python train.py --num_hidden_layers=9 --hidden_size=640 --num_attention_heads=15 --num_key_value_heads=15 --head_dim=64 --intermediate_size=2560 --vocab_size=27886 --hidden_act="squared_relu" --norm="rmsnorm" --norm_place="pre" --norm_eps=1e-06 --positions="rope" --rope_theta=10000.0 --rope_fraction=0.75 --qk_norm=true --attn_scale=0.125 --bias="none" --tie_word_embeddings=false --parallel_block=false --extras=["some layers without positions", "some layers without attention", "local attention windows", "gated attention", "exclusive self-attention", "capped logits"] --init="normal" --init_std_qkv=0.0272 --init_std_o=0.00642 --init_std_up=0.0272 --init_std_down=0.00642 --optimizer="adamw" --learning_rate=0.000491 --beta1=0.9 --beta2=0.99 --weight_decay=0.28 --lr_head=0.00319 --max_grad_norm=1.0 --warmup_steps=314 --schedule="cos" --final_lr_fraction=0.1 --batch_tokens=[32768, 65536, 98304] --max_seq_len=2048 --doc_mask=true --train_tokens=575400000 --max_steps=9100 --dataset="wikipedia_en"
Each number is 500 + 40 x the weight over its row's rms, rounded and kept within 0 to 999. Layers, rows and columns count from 0. Numbers have three digits each. The size before them is the row's rms in percent of the matrix's.

# layer 6 MLP up, 2560x640, rms 0.0381, rows 0-410, columns 352-383
103:548560468496541454584465490493516515592459428596590544425482498451542536472496561526544495434538
107:536500540514510513519516516511456514571585458519586534469490522546516505544551577470492528484570
100:474526576537454460590464455520476492482448515477463511507436452511544493473567476506517527555513
124:453484564523532526519515458518547559496496489522534470427513481544538571455484511506439477567598
099:566443494502578502548545541503464588502480550434504449525528411481457503503480468558429522497503
099:537529581527482535499508511558563473503524499492456513546492464535492535551421524503448510456523
100:428484538497512565481537588515440565604440532460522480494527568512541504466468490556569527430468
096:452504538463507492462506500512550515567593538494487459473458591594430466480469477540479536541535
109:427523500448432455516444517475492497515452456515494481560515509498500511445442511457546490497461
109:460533556496574519500515568506528491541543491447519533418484501602519485435474517530465502451512
096:543501501502486523570444492496499496511461518496415478504489480561448543514452483490507520515471
103:509592523471468514475484505557505559551456451512492484509524523506410540468421461504436454464552
098:480485490532481489539602449473545554529462486522418529464444458473455534468484502473484599503488
098:509495519487478465548540430526586617475532597507539486546549495494420567492478493544467508503532
089:524522507504536503500481476458505527478503478522531501456507442419511473495540524501490560435513
097:560534511467473554473443489567459447497501553555526473524458559539501495587489450552477492451487
098:487570536411528462474572548496512484537524512506535376461499449472505469448475474487637468482493
092:600578545483515506490514511500523510507576471528519503446483535498524503482532493497498515522499
099:534504547544500404550530461509447515585510456506554553488546459544492524514569407423469479521470
101:518478542382499499475487488562551531512447536505487445404448461476560522513461475557542537496480
107:517426590499509448491521491553461482572506485522579503508540483537514527489499529478502528564534
100:587504556557533498495540488457452460492505538499532525533485517519491478518471468484471449510488
097:568441480490530494482505496470495561482578563554523512479558482557507497534535477522574434486519
106:493486469505435513480537501487547491543529511534535482512487481549429498537462454546441519488569
087:496509438488524425492554509405430510533565476490545506496537498538542508436520515471485517460486
099:469576482435493527492514581576571533523498457468567440441480498516547530491516399507472509554422
097:512485536543480478487507562542512531479523555500488538491498530504524490541471510496492526544556
103:501505506532480401570450536605527459472475599525464479478517518496479451550451463506537483516509
097:562594521452517610577481471520542471483543524512491505454515506541435481524473435504482400458456
097:575552431518549468495531477556473457460490489574561502531487501551479517557475469517465481478503
100:554523464542477447434536515472512535575525476536536518453542436514486519471497507438535525477483
096:476516510468447502418557541486504537516481490518506511556510532491415479509435512498509517509556
089:563528515484433447525544470501451502597452558482447497502410534415568529501481447569546444510450
110:534494426467449480509508580485504494519444552506447518527466520471548544504454455479446498433484
100:458485427500457449556464513545532495566480460502510509441391453567518488516502478542535489501411
098:545475508478437555524616555555474505557505489545560542467525441508518457451519487450489493533524
115:457455519527493449581485545510493462513529576525465498431462561530568526461494456548498488451545
095:501553460537390533489460426451550470494505509528536507524487588534484458479473433507556509468542
105:517569568457493451551506503558444493411593483530495517508506527469515603509465493587468436547463
103:502547562453454447401540539531593535469451514465486454490522534561498480522530548509529477558489
102:507503467479534502513516527488519483569499463488472490517447479515438555546439473548480489516467
095:434523473443455457478569569524587493470519485483535570427515576532471506554530523467509481512562
098:491509451510484466402491489488534441459562502583521555510499531521516522501527545522476523485566
093:546486527419457431502517440507562628480601495462429527535552428556559478525435515515527573535534
100:445491505501521463509538533512481456429500433433466407524441479527553536488527479523490490496443
099:408561563479509544443553476490438520578561450514524510480449516581541556501434533528466503522488
095:487430507558460506450550466525433533518479438542518467464560503505461571550503466471506499464559
099:512515441524472497434594541504535530554591456511496505475526519560523479476507489526516470474544
097:545526480508465501537542550534496464455507542447496447531587543572456551530560516501483510495501
104:533455513536469610432530471383506577493526522515479569464532428528536490486534505531493530485563
102:554461556407536518602486569564507593507512444508536415507472480508461543586483416497507478465518
103:553499513496407494536494523599425497489524566492538467441499550563479491497509566553510490522506
104:490516536386537455487488488477429455478503446486492495449496523495407542449474446487471498477434
088:490593527460538446498512486477561453505620482466508491486467522514510468514478524535470461505585
104:464523496462458462480570442446515483591536524522591424452473517570585563539500466572500575535490
100:509563550499590445515483490532506433463573495636501526508552510535478563486437585492538521521515
111:523492428560480552497625479524498598503502487549517521436554521444521535500442469516579555495452
095:525490513468433551536506483535441481447597471495489471532500458557470506481378507488529499482542
100:461554525527474511520487440463499477448531441500507444483428530550438557521484508458519495488506
104:484514486413488454529532545478488490476558577453507545453488569521492523483550465524419490507462
105:503510569570478453494540457526547519571524557556507495507539496580484565561519515570502458493543
099:525500502580456557527469524581376491495537527568569535489551536555497465520512474524471484528556
108:575465533544556461521498459462518547498534538545490429542483538505521423518492502458563460489524
101:517544513466397410509509558454478497538504440542395454430551425476557582559527513470491551528496
099:503513463491439577600513477566469502441508471537459496486569499455478483550420486438513584463488
101:557577433439538477503501500490527531569523466475513425495404409481466499532521536525503440495520
100:506551464555462454494494409441571516533567490454461408534506500470526550470483492561576463520497
098:537554462478525491471517517507482474511524409523509528479553493548472559490529489462521473478541
106:522495613454479538495567482495438579474504562465417452540551474460496501533471480570459448534488
100:475503491459403477515456522514526518536567505463501450473474443543505597511461521481537575498455
096:537499452457438507456487475461446522516525493502494534485544509564550518522506507441460557464514
094:519545521502524583531498507486448547517553566507514519515521516454522512573481523501470521498512
101:501570446503470482601508494541497488538487528555432386478494410463479476521471503486484456547517
101:468502545495489495529479553540540520506502405523520489511478510531402515490368498479530492530466
111:511466483440417540547566461513514468481545442487541538532442516385436585495464494511486501522486
108:548523495531552519528491437502574516518501547500485503513358521531506556558507479440429525505534
096:505437455532504550519525546489526496561476514393568510523561566504543520461514481457528494532506
094:477550535449458535429563504499588530533560528484421491501529568554394499537432488506480488478564
095:493506433470451468462480565622497472430519529523519524569475602462438505487523593518497540461472
101:529534498437465465434496471502561510501473485457497491479506515489496497516482491514507456466545
103:505476554538465537468543496558512522479508534501495439438453537556552486412521481480529561466515
098:533515483582486499535545455455488525517476531522496515541480453565456462536538424520500451440496
102:502526490543436445469524482521514479509539469542415578503493485478541467491510533535524406440435
097:486554507560504492484507491440539538541516478450411515481458502481485536492494479455501538515515
116:499554421490476506487485476540525511561435510494530459497398551481517492498502535544455497508535
100:455490466502552506514484511490494457485455573489452478488480594471473503603501574515564507473538
095:518426485514473472443492408506520516511439609572474549460447465517466547525476545476433452509463
108:398510497524475542524465536472530480459497515571488480449497503481473554518437529476527498470482
101:445504532487539454473568491475456497492510498478480417529511495522505500472454414499500476543479
101:474487496472520465574530498502503555516480467467495492479443490475485563497432486473514441471555
086:394506481472532491500576510500509495475527557512460505442481490485524452599519468488480455427514
110:487472563538476455498554495487493490474504474532526531460467477523433570476474464430450509572483
097:454484470535543452444531506523454542505549478515512463463490553436539545497536518518476476475551
099:474483504530520526546544493612513494486469532538502506545540520593484568480434400514471505506523
095:495491464484471467455549442475503516523630493520510461472520527520544469458514514491504457514579
099:490521441527512514550502538494505435460572519476522500421492527542544571548510488511524501470476
093:498503518487485448555524487514514489482512452570525535442517464533477489528488429518499453476484
092:583475482503431544524490466470597420441561537481430427439496510581510531406473456513517531443402
102:470423486505481466459533524553512496489459498512514398539499543510466494438524415468362552540476
095:489595554526431479518492528510495435482467485427514489445553593484544500454463523588512519539415
099:465464477474493474470516471512506523478516534498407493496442426557486484497570531485464537503493
107:545525530444492508477523524509512556472497575494535568436519510524506547576492537496513511541462
107:469508514498437448560462441457463487448542474548486520488552509434515490543502529500487490513576
090:455492592529482531489571529575474481498463435445494486541472552542505701522481497494523555608482
106:490568542474519444469485549527425437535542493541501578444519526553503501491508474401533563530491
095:493568452517540434475613533491461538525505525539525493474554551491534556520551449429492482455478
101:506505554456457518449513494413438568507563501486445400547488495509470528573469484503565486512547
100:408566416461520476415450546553505478505469545592510496496496463497523473500544509500486419523460
108:521477517442535358538516523504542560482514475459545509539412425513432562461516533525492573472504
093:502507524501458469523550524472512446483499450511451417540505483458505416475446509467443467508471
105:581500463491479417449555497515480517490520407526419447527476579500457473553585523481488458546513
104:472488436539481526469520479474467478366531473528524444454455484497526517539389525489549482511457
100:415568529500544503533547432482494553522494498483545531454540531530502488597540441553479508509366
101:492523450524491479581526526486545495474484487510516508416475448524457554475537442471499490528487
103:525456488556508485438469521509485552446531492486551494520480520472470554506552472431518542517541
105:467446404517481574519592514495401488632519489586490487452435519520441482508479462547458573482424
099:467480365464526532539502536578545527498519528517550497403482485495526536542514435445482510434522
096:472537471526581469542563551543515526565537466503392484474481504478507440534494481499487413487492
103:456457469563458437511529490500531485439502561510482513493531447508484551542514543609494433476468
098:441528490511599472477540511520481492561477464502507432404526557516540549523459455520523495471511
097:466505508441590487473509562513440585527516520546478476533522498481546490479445496491488492501523
096:432525457455484491477504495509528473515609470520482453505453541543520568553498436530533484560477
105:451484504455515460557609423464529561565494575469398523471481458533557556504493424584532505482476
109:521499503489511486589473503523447489535524507465477457457524501528543484451513549530512525504465
103:508562534536532484505554484519543416521480562487499507541466508510553459527506586506508417631429
106:522571556542509456489508517525492533467523517549529472510484500554547488577462525485512566561469
101:478500406472469438537540542560489521465515460523515451469465443498506573503465508543471536459424
110:536507530443473466520497533530510533552477478540463516481550500534554518493527527484533444455538
110:519557608496450433470533528511475475507490555516557533531435506475512545421506541552517472513510
102:459512498486474463503483523509546466532530528536468552505557459463534479484525533518431527564528
101:518485501402539564497472590463576588554582515480512510489491538538452539417446451495445511522492
102:481449457520518423513539533466509441484506456551463532458540468546496563487528571483540483486479
097:517536518485471468467495552535522495420514447510418411424509536552446480548438445460445511461491
094:536498465578515490481534515505482607533572530527523490438476469559520544478491471500447510461515
100:584523541556456533522475527487438570505551538425492562509517443487462519494534498494494484544508
098:496464477437516529471417488532479423519523572523505474492476546485492547586500484521515489464455
094:526493498464503438529510509506530512530523545419560542442497551541499480480399504422498496486557
098:532544527422530449462571499491460563529550527501538455509521516542518543484522511547461493542487
101:537563490533596519559505596545475547519519477497518452492503474484500507480496503532452461477466
087:525470484526464481446518490442482514518604489439532481493483449512513503575488472446458504524478
096:564501471550506494481472542469407448482496535493508541481408500465439456519479589518525494499494
107:528534538497455480470514520528481594448516498534562473490552542509491487530505428492462512486481
094:562475511446502504491546606464465518563486486552450499505502491479499523429445502462441502446536
106:563510492462529475557492492487443493453444529484560476499454541508514464514460553455639452538530
112:462526464424498544457579452415490582511498532526515535491549579558537504494572433517493492485481
102:545515478499524466574479484532531555512478524540493507505507519535522565471572488505489497505519
093:516496414445473433525546442533519538459507517509592533458516516519475570484531483432473465520553
106:514435527531465436476506523550559518544526505567546497517509477540532489475538475516528436543540
091:470591518511490440485521473473443544441522553531459559545557433529447583486543495495532468492446
108:525545527457473422433572499480460519459543507521484514497525518568548523524478463473506509469466
123:565477546501468428496592548545493518470486550398479499439456487558550589482433489482501471467538
101:559571432593502495531515541509570466438532508563512517505523474515545565483471526554441473510436
108:515552533518522485536546445496454529504496577561538499517503531538465445542392533561552433521450
105:499519551462455484492505489505477481510489546485507492441505460521506491492540406512534430537553
102:519479583533468479448484516496479446529538452564417460456486438485450590519520490548512419517546
097:503540496434443469514503486488521493511463470506475545556510478503507471499457500526444526467498
099:511465509517385468508533418500532532504486534532508491507490472527506502489558479511451550514514
109:432539531466518441418454534609501564498544464477540409515525582510500468575489506478517490453524
107:494531485513519377505532563460513498473498437460486447502513457476495523520545456506533478486446
111:504483499491454523529552500549426480553461519540547474451531450561527549540463477499438548468505
104:502493464573490432491476544671440460523463488528481509389481578476510549503498494495456540480529
101:503558477542508502543520470491475515475571554471544481501566517518551468566489494488509498534524
096:554489517532525530526499510524569559484512568512500499540513490460520481512492487522491461491548
095:512500427489495535532517559498498528573510555514546522449483512479461549597468493441458540572469
108:522505426482553535481517511575504578539455493544505468474496520508421481508486472519523532527525
098:530482520464497531554494585555449482500506451632495487535541560566437486485440480459439467473506
101:471493520490540484517541512525479462566610457548495527439565487470568432544570492468484470516499
096:444535490517479526525531471563439469541488511487532476487498465552443451505516578483555462544484
100:479548538515533460460507464469491488516507466492491467457490474532526476533517513500552499499411
112:464502480437455494524526469510483503545583512450530475450464532535531496559525464477441514455575
102:476545446487599501454480474572398516495457433511554509471496525466504526489524484475475469522516
103:537438470451509542453467556558545528461504447489550463540514529494505517496527500454517508480546
093:514546499496496546517511551472496485526490552543501527545555483548547488473507494515536494453472
092:554471557536575539492514533499529577528539523557506442515532482494480505471473539462448509495517
093:418517489481462507486546492455477482495545513480486469447505503445503529526472399505544571392441
097:440490473530514433498450485494482475513468544576518542505535490447511514489478489551575560505504
095:471545529468508476514551505550442477534522475432499489452453543512512565492514524496470524554483
096:487515485498503472484574470465479491452503515536575482416468488539509553497495483545521424514422
108:486505483471465438480566525550551512513617439486541419523550545402473514518452456579499524523478
108:474479541456427490543488522507552498462478587506448504521528503551478527452559539486519485490478
113:498465496515543451528505476486488516558504454521492518495507551538516518452469519478502535453487
102:449503535506547485467512533455439479534488536509483523446499526498523565540479528502417525559542
104:449525576485418480507507496519506549496455534514566443484535540525477514495451445566482522483474
098:488502475474509463491505505465498436551529535566527430501582541504468487564593495554525517487467
094:475524466477508460474511590497494531498547534534532479462459499462499463501507495518495453571545
096:446485493512556499503501524529525505420544513467502435432443606490512463533524537483483471502542
100:523488531473621473505542561473452519571494576513509515460506439539549480501509546518468482577511
099:445581526443557465410531503470538560485458550473600479539511499502397527497509472464507517471479
114:577505499547450485563524490503513479464527539528529478442505489465468510541578560509509484538518
104:549512440497492500557499545493629472516572516484522488543437555480517504525476467500502471509526
101:478534403439459433484507523494500527509545444555508443508445506522438514466483451471516572504484
098:462461545501460470521559460525523514534512563452533485495463490572542503476539448491552427495520
093:474507449489500456463586465476500514485546561557416486449467603508532499513483524536552451497524
095:525528507435517491523524568468476524453550505518559506509514486575474490529489523454530522540486
096:505472529492561486511565496497466486497465501475498512467457500534540517484504458583459502535425
097:512487446489501456504474524503510446499461473472475446537518466527439543448473445501468522578553
095:485465527498488454496441480531557587518485514477483480479449501510487541585498494550481434521539
101:540466474381500501418457505544473482471500427464526554501569473492449524598523465455477489485589
099:514538473505499384508464488576472526436585471522576515474508537549465529542467439503608505469516
097:513485509485490499515526472519428435452508479485465436520558530502426562530488514474496455522459
105:488479521517410461531512414549463409484598504473508538475476488540474560487450460463561475499472
099:540448486481493438546567517514553494474500447525463463508506516499519475485510553487439500579497
095:508483443493543515481553559496558503415520483517529416419559476483497486452587456533550491464567
114:531507506543486492518567429447541486560511472571415529567459452559495530474519398524484521520570
102:493500487502517511505500565490494505480555530410458541527507461462532511494498430488417533501429
097:494498498553538534534486471566470472492472461496520501514522524458607570488512467445616480485507
106:546508492505467459473480489427532506493449441490485484498490442428510509472438529566538542510499
097:468492455533532467516498524472515419457472449484498437465485452493474614457431456502534437472533
102:555548504475461486511482440436483485489549536511485458542408565558445507532483538542431501550450
107:479465511518452455557579539548509521513491490512503424466520527526571490490447498533435524547553
101:489471527444523450455535455518552493487475566460497475510448501529482515496530459559505498415435
101:485569451555410482482523543547471495476471505451521444524557527457547494491512557518494472527427
088:522488531488505537525438513439506576503449483514531540522517517479468474561534526525518543510456
089:493504449473536521544469598529557508535450524520483470435473488456503567483453513536483467461445
096:532551612489498494575501497493490513550519538554476481440467470470497548526436539538552473519553
104:518475536583489471520504542475478550441541416459579508516575504508451475483479416565462504495492
102:501470473496521517552460453473539520458520478481483486506501535563515518416533538405452447481522
106:479473432545430482532540516471511531494530470447474472449445522532566514538406532585438555451435
099:503547541504478421529626497508461468501556499481478508501485473548541461497423503458517516424460
095:501466504492470534597502526501523538483522503530496475457449502547469509535445495523439520514468
099:517492491536462513548512504522491389575468511433482535538469553543466500424510513498467480419525
103:504520499485532466447574487458488509431464507492443517571495538521467462413519572552488465491489
097:434567606393541410411425466449478538603557483456508513512410466453448524525423490596472443510463
104:554504497534475476502520615548517462530538499469553504481464510496453469434490536443514522563501
099:519492502576399481527552508530390475468480460506509502479478574504481499438450432417573488580473
100:484588600482447465571542599520546430463446538510521560518438547539523518499526556526463393536457
105:441528491544505467431482595496573478550498547486539528427481418498482524419558554534479428494523
101:390489508388528521532501574468467438470554475532505437464458529474533556537449465468493533464552
085:536465515471554500546494471463492532439436502507502505488433558546517470476520471525502385546464
105:528472466513539500534474586494455461534484460512512513541529517484456475443558494407468444574533
106:473489548540485556622563483488496458536487490496499541475532529526494520569504486434494475492486
099:505461524482490537425562453426491526534503573574492528422555519459439569543505486448552491544581
098:517511604545471480539544491488490548532548535506525532530540464472487521513523485486463517555535
112:521518494478514494516518513460484478465414489505558503470512535479528558561499448555513441564547
100:512457484509492505551496487505427462548589535496510554511550547502530519491455533481557517507464
096:488512511525410492517460487549470458577533532506459369518537510558465496566447541491512586558534
104:405513512500434536483454554517570463490461528500490479436517513510526547521507526540461477487517
101:531509518463489509515516499459509483467566427477485558465557479533535531502459485437482506504536
099:549497495467512522521562481470532513489589551445478476497517468575498515568508531433489466561512
100:561523510532509461508468511496514464505555507510486561414526524553440578567465490528532540487507
099:421499427491439500498575558588548508550519488494541512513476534463486514468501462514562482476481
088:520524452543500507480544503461477531529475531529547449443406494468458446422476433503486478523469
106:496444478464540498541499567519554559517486471448524442500523536501497509524455495483558474514563
105:522483472442487466489505514539517491552559432468449478426513453471545621554484500474490524511447
115:489473507457494520486535499443498499479502528514566485504444453465413462498504478504490473520496
097:478531466438455540482481484503527508495485504567502475517441517572470519551525562538475497511451
103:462461536489504487522508421530467554525495426532459456468507448432465493556538474448522517491501
113:476481507469527467501465525461568398513516456518528423412476457510495493512450521482522542580487
094:462550457528530535506484503484499485428486531559561501437504496458527492532518512428505505507499
098:428465529432442523564484568529506519536477531522457516488489467463493498490498488520516486449487
095:428527484451457522540504465532544580482542550538472476489537491475540552546536526477517400515510
096:525489535495520404539529557511488521498588549535497426457566528479561487526471456516510537512576
106:462561484515520452485492444427548508419457450578497422499476500487481524497456535480460512571541
091:474475474511429509546534489464580477559603513565562503483426545531512530488509454553455427536472
096:467548464506504490485511522476523519470522520433524533522486516510450485500462478536459490442461
089:575509513548475483502578536462512492494531412469448502501519518559474529510484499517436472523513
102:529519556469526508496568437581474415501513543534491505564515477522505522532542454466561503485483
098:501471515471485454413470505522546480496502506505507469465509459486502481627495465515463446541548
098:455526518470597506477466545425519565429547519449445387472515507515518486529547525490491424499518
107:517549519535523501496488464534535503525562531531599499462441517578509512529448433496478496482515
105:553424598523527515521520488533538516531531444542509479468523494496493518478540519527537441596524
092:488561519519505509530553546561474556501538526457534451522417529472494501509488484508408532528421
100:475494553508443459501491481546481568557417486499561483477501515590546514521491448597466439549474
102:459552542422518539477515515548521536444521437505554466466496490534477508569484519464486525513482
091:475532516502512480542494555480478482412550545466478528443459488483550461528480523440414460521519
094:482504504437490501515551557490517529531508507585494480519469499471460527502465462567461549519519
107:538424522444480503601496540509497538478622486582532557488535478581412527499503491546494528546471
100:483472454530546545528490491574525495584471461542457562509540507459466555472610477465540553481448
101:416539474487521505477570479533514548490491487531532492513471524528520593473491506471494420527542
101:525548464481539471454496478489519501560498436443544466500441495512517544543475448465517484493471
100:518499553491547512450455530487465564550506505464519513471461569479516558487502444522541499506511
102:496488471494523462481501525514413531438474523463480500499481459554498519526487486440549417557469
104:449641489560487546516497492551504519423488593466508517534465494533558476534455464493545494558476
100:559494534512487511514470510505462454550440435554507454512536488529505491541441501459471520565457
099:461517506514401512534440569435518489512442607529483520475509459500526531479529575462500418542549
099:508462564505546510488530481503492467449524530474496415475555544523463511504522481483513410558504
100:495490498500552415536517523599528509418465496525491498499485415444442527473492499436559575505496
113:506516456544497497472464586526494483485542570460518493475478547464530508542487509537582538496555
091:475450487524469524532470536499576537515563436594394459460441468492403529505502514549510499505525
093:554487480536509536561566519520494519480477505485491464444440537564492556434436515542469506529490
099:491513441486578537522485515521485455506481469523574438506463520529522516498551494460477462560528
099:556462551486542520458443568562464494560521504516446519523552561533545485502450481446501522486504
091:539454513509438444554491488510441466458411454517481464526492441559493541463510457497477473479517
112:568486560504443464524534533487574479506484550573527472519474504533446453515436538492511504533480
097:464520510410495515451495586535479538529538512473567542494443500563552467503498444517438494500450
089:498473486544450496553469450489468515515476525512490424498452548484490487432465507485484468494509
104:537531567547417484482487403571467484507553479502539499509465528486487534513559464532527445542457
105:516488497482503463504533516475538540514539558501555513453471542569486511503450469538504517483502
100:507478498474521493516462499506480457549559543531513517482534550470526514478493444467542492501491
096:444480468481482437459501515518476529522470502522414468478396488464483491518408466574477500491519
096:488424514533471547527478456543489440529511500550541527504503529545460549491523472517506448558530
105:516443397450427454497502476465564519518527501524454494482452544499449539422504520491472547533433
089:464505459472435509467480516460484577555446508521472494499548468475438460530434458538485516416500
101:511494508534501435499470508539487462574464437522507519548524493464513527541419423470363499496475
098:535609456431505416514518487525554495516595511567514432519421528512493493549407418498514556491490
105:522493458525457501477487437512519496473464476511512465427486439435472555511532527474539431475475
098:590449523513445484515495464512504447512505499518481524534539475475472511529531530453465491557544
095:497564583524498479549539481495553523555527471515518555547403545474444526528539481498519457484523
092:463507464449456456485478501530490444456466497532514437463536530538533503542468497540456466454463
100:504575530499551464510572510511430576524562491508465503467519498490526491583434456543509489529461
098:477526476504516464492481540605548456509538499493522487498422489561427472459560426455493528451472
101:509557510435457505500512464559457537529518527503490485439511503526513479501511539459526481538453
096:466481401513502511474513444537527482624526493506571474519539482504447483507537509451530442473538
103:479554475519512554470521538501510564471503536497498442511545523549565534534479437494472444481526
096:535480518475433524506465469513534462426486487517556499482571474521486494440507506498531508561510
100:437497546513543526437483495540468563478496515498532499456540540502570539494509489535534546545518
091:582498511494442412475508447509571527495481533453480477410523406472492547525551574481538496508574
091:506468484557506518563546507551502428514464524498536486498456507492487470468478485453470454522564
102:531462505433442491456516525513535491581463509502464481527446550477535509489400485547590540528487
097:524431477510464499526537498528509555528499463458497543446547506554497476436509505520561456470530
095:457453521515450513485448483524508470467503489535538436384527451491474522466499498565517489461402
091:465500476414428534405479508535454544532559633519450481478462534472497495517503425541511511498451
097:483483534471500499439531482495502550541446481578446481450588516505439547504496488445476495490438
117:491465526522446506545547511543430481486494511492507513512533551592375565498490454503563499528530
101:583501487480512560533469471585441566507488476569522360501537465535406504520477500575491451576462
100:506517557509544401524484528485517547437521539526475487475451539511556512485533501513494521509620
092:489459514512480463504494505544433511531439499590497470479533530476491561556498437535463489478508
112:599514540518510466515508524524464497453470440492477457489476644497556542530443453538478439481466
100:558536419487458448537457458440468536484616525539544465556520499514578457477579548517487513468532
100:511537499449499469472483532448511509510544468510412535467486447545453525501444481528474504551533
094:555483506470401526473491511509514584458551503475456466516483529446423524509562526556500523524467
105:515559455464536489466521439495400506464503473522492534463437557502490505506440455485502447538422
100:521543491458477441549508480583564534540495509534491531435515532462533512603480454474546511460467
102:467569485490509448540452501488458471532557521508514425483543494448595478515472499552563462521577
096:464551523487524444475490545586509537519556517483432478527444455543531458514536432530564435514538
098:527498487506527511544535575486523498552449533502530446449543493480466518516470489511505497534498
095:501549532452536528576529521492447518458502546548514525552420538496443525506501551472499461520480
106:453515515479439502470495487501540526487493493513425504460473500463468588501521521512522456501485
104:468486493478480512508524532480508518489491510528479515450459516473456549495498541513549469530452
100:512468529485499504501507471547455561512474513526561581415463576494471517533441459516490543453570
098:496579556458502502544671578471455513478504495460502466509465479550423554474396463477456489453433
100:489451451475494535477501504550519512525515480560516428531468500539460564550535450502455390502510
095:538526473470539542545488510579536559505479508504443468514487485530445518501513488501464501455450
090:509488496456498482516469500462527519515546521563494452530434537502440469523500524511487484568561
112:460542416537513532563519525515482468549465574504554476414471555442492515461476531526513497502540
103:534476528538426520502551442504500449504503455490563477463428495477459541497505511471428469588474
089:517503495467535517528456549534464419508485513447552517450459561485478571546474459483541378534478
104:559387518516478484544447597472492476536541512498512438555466488487447495475497463515499575476480
100:513515513493527527569496450518464464486512520521586496488475479481551503588485487507484508521496
101:494503527582545490421448479513486548507479519549446534467498553478387489532522498576490547484487
088:435520550474552466409516562525508538582528439446481499535574529492484509544521481495499419494554
096:510477569519397509446479598496482450582537561526524472487435519486476552523422513518503552464408
100:415540531460447431481507498516502455512518484473412446414576463520549555541523538517488468492469
099:524452508509458515505501451504549500433477436548497442478518517506526501500470466505485492503449
105:515527548486463431552516467521479551468514529563445463449514460464493505393445472533538516438498
099:526469539421559510539493444521489510513511535553465485450485574512514555490478508519538446499516
094:540481502492449438491491515530549536458500547519474543433529562507525464491518487527544455483505
105:534508464524483529480481496504521466485497484446564521441493551502507523489447405412477555594522
098:479482627564453421476473494530562494487526500507497533500532558511481504513532553449556510493409
091:453514528477488507460494534399482522541482561559501482479531461547471482515466512580536476490476
098:525513481450437382500540459637527506435547489488533524536438580527499492535515491546449530487536
108:612511536439409504444457511554509488547480467519518445516481519498476500463516520493457413539447
098:525491473462524479509545518503463511484482479560455457448589539475508468497496525482419518546494
099:497470566507514548474622557492537572533489500512494428480507470452484552542477518535542429562466
090:501480498499488488496444478529529438523536519523541512559526528618496466495595486465430457520511
097:445549486488454501465526498473480511520546501544536488579491516556519523493487466494525464538449
094:436510471499516478537499519466494500446558532466434515481509498522486552488429443414435476498543
097:475559443450470472521535459411566550477536499592540480530471523502477530474487503487444574527466
089:485500476456521516578533484483460528507544462502476480538502518473547517456513531472498414496522
101:452485481419410458524553532530528435526503442498479463530457505521519526512509491504566408504511
103:453557539425541440528506473531511451468559535595409538497515491444468488532440441495468522514502
100:501482482554524513489552529520385498457498505595561533507473523467478488502581539419490434526457
098:480460550393455513444484503564501495459556491550484498479455568478504511545452413502393485515513
106:503489520469542470486526537580574485542545461555523462528513480447535483517575480566444479511531
100:520480565452449488465575561528492465495508579518563524482507574540494547423457530513387438580498
098:508591483427530470518572499559529555557466514530494533486436522567528482471457459476496532500556
103:443535518500428516521487533547489539445456440546535501501533495559486518539478584413530421496522
108:452545485418502529515454527563489472463480495517553462463460477513481525506430530469508509537526
099:487547511521517514490520552520566549505533546492507460563510515444451464471412421463581510446524
100:398481439503481483519469598568443469543527508552560498513473567519494503520431443580501459509552
099:527518521499467488525610510515499498570489536557516504484506541523471473462475489479470498493531
103:488531532507457524576474519505561491517483533482491508469487505503450479516542508490544530481479
090:496475465484473537523504506538497521475480599478542492399439453484468460540464529444476502541471
094:523561512461486476480477505516459435559505454470528527465539476479465487506470574495528443536505
099:532541562457531393515465587582514505457470457437600516531483502459497489465567509474522551534546
120:424531484487517490468475488459492492419480410501478443520536435483492565503564543541532486559472
105:511532505448479448577450548510453521496499474480511518453480531571536509437444507493469392526557
088:498574496489527507527546485530456541625504439497376527437493597474483523519492458526526528515426
093:463412484451486502457650556487458535523522482467483460474493475537523530486475522541523471472499
090:524474485498512430479449535614486511486491492517448534539515603505429492590492555527467481591510
106:499499484424501513442519450559520435479563549519474409512436548462490499455427440468467496474494
099:513514509513473516544572540492446519497441500539460443482520448490549522501525436464442407500503
104:556563577470457456432491566562482502478563466496513501534577395464507514499497451489523537398550
094:542475567495499487576539431568572459488505513486528509481436491538535496580394487544559472429498
099:546494542521517454517475549509537464469514497533526466468460497475476521466458539497519467577547
101:509553573516547520483572500518498446479490538538500486510480461518541483521505484537506436487479
099:491488523515491544510519478548474489462543544547496514438550533575551552477580544471527529538466
106:466494449468411517494592518548498428497523514464549445551487510554544494514503533487511488549477
100:392445505499472535497502546516548453482523566519533501446517545574522563573561462453512564503508
100:573452472428475484502491534483563515468461461493481543482492527548500518555554467492568536486450
099:578529528499491477551515494442556476562434526493450516570477513485406490473518438503449467435507
098:465477509508488470478595546507556464486556535521432472521434431529506519486465526471457516489457
101:474429477567510507498534538480486549554466494523537473496427438480433512445530501499454451477505
097:470512466444464508497471525564469480465519572508540581496495526491460522549477455486550462539466
106:558560536516461477467471482556559481451467544525509395530530544524525502515511527511547515534545
108:553533523512493535539516562499504498511531563510420422484526471463534494513433507434512436474483
103:492544473536420507535477543524544486518427492449527539476488486497456575473475518499448489493544
097:497600540528473422528505516508538493517420478489441551496475562548464553483436501558563466491479
099:515458421510484418508490586560524432492604504543501519484491512519455568483465525451529457384513
101:560504498447464540513519502495455458487510485433546414488450483484517530572496450515515463538493
099:530543513557484421532523567462515470425465444568558505485450454534515592506480520471467443488498
103:466520451495479566515440535549466504526452495526509470487497472534565476540500528481490480463489
099:464505465503511469535487439503497505491497543566443486530463421473542478471549514543462401452505
099:465471535474523529563563478500526555510504477543529483445488524479505561455543516536502420508475
102:561486499431473481477436497563491485457529477486505494521478526506448557539448521516411476459465
108:463531462494404449568555470462524530550462494502522515490505492515468530489415419551512549576490
096:572586496422505477426498473501533479513555447508534475478525539459516567560494465522406478552556
107:460521468487511506476493572531483560485496489536551461500593600491500554495538497434474416425535
103:486564434495517468477496540526531543517531563561549491467494457529516538461540509506531487521516
093:520494571470451437517545529496465561474504497572527560523479500541485521502491487503511508517474
094:570514545605495486513468516521470542531462506487549540384503515431486520540536477475510518420477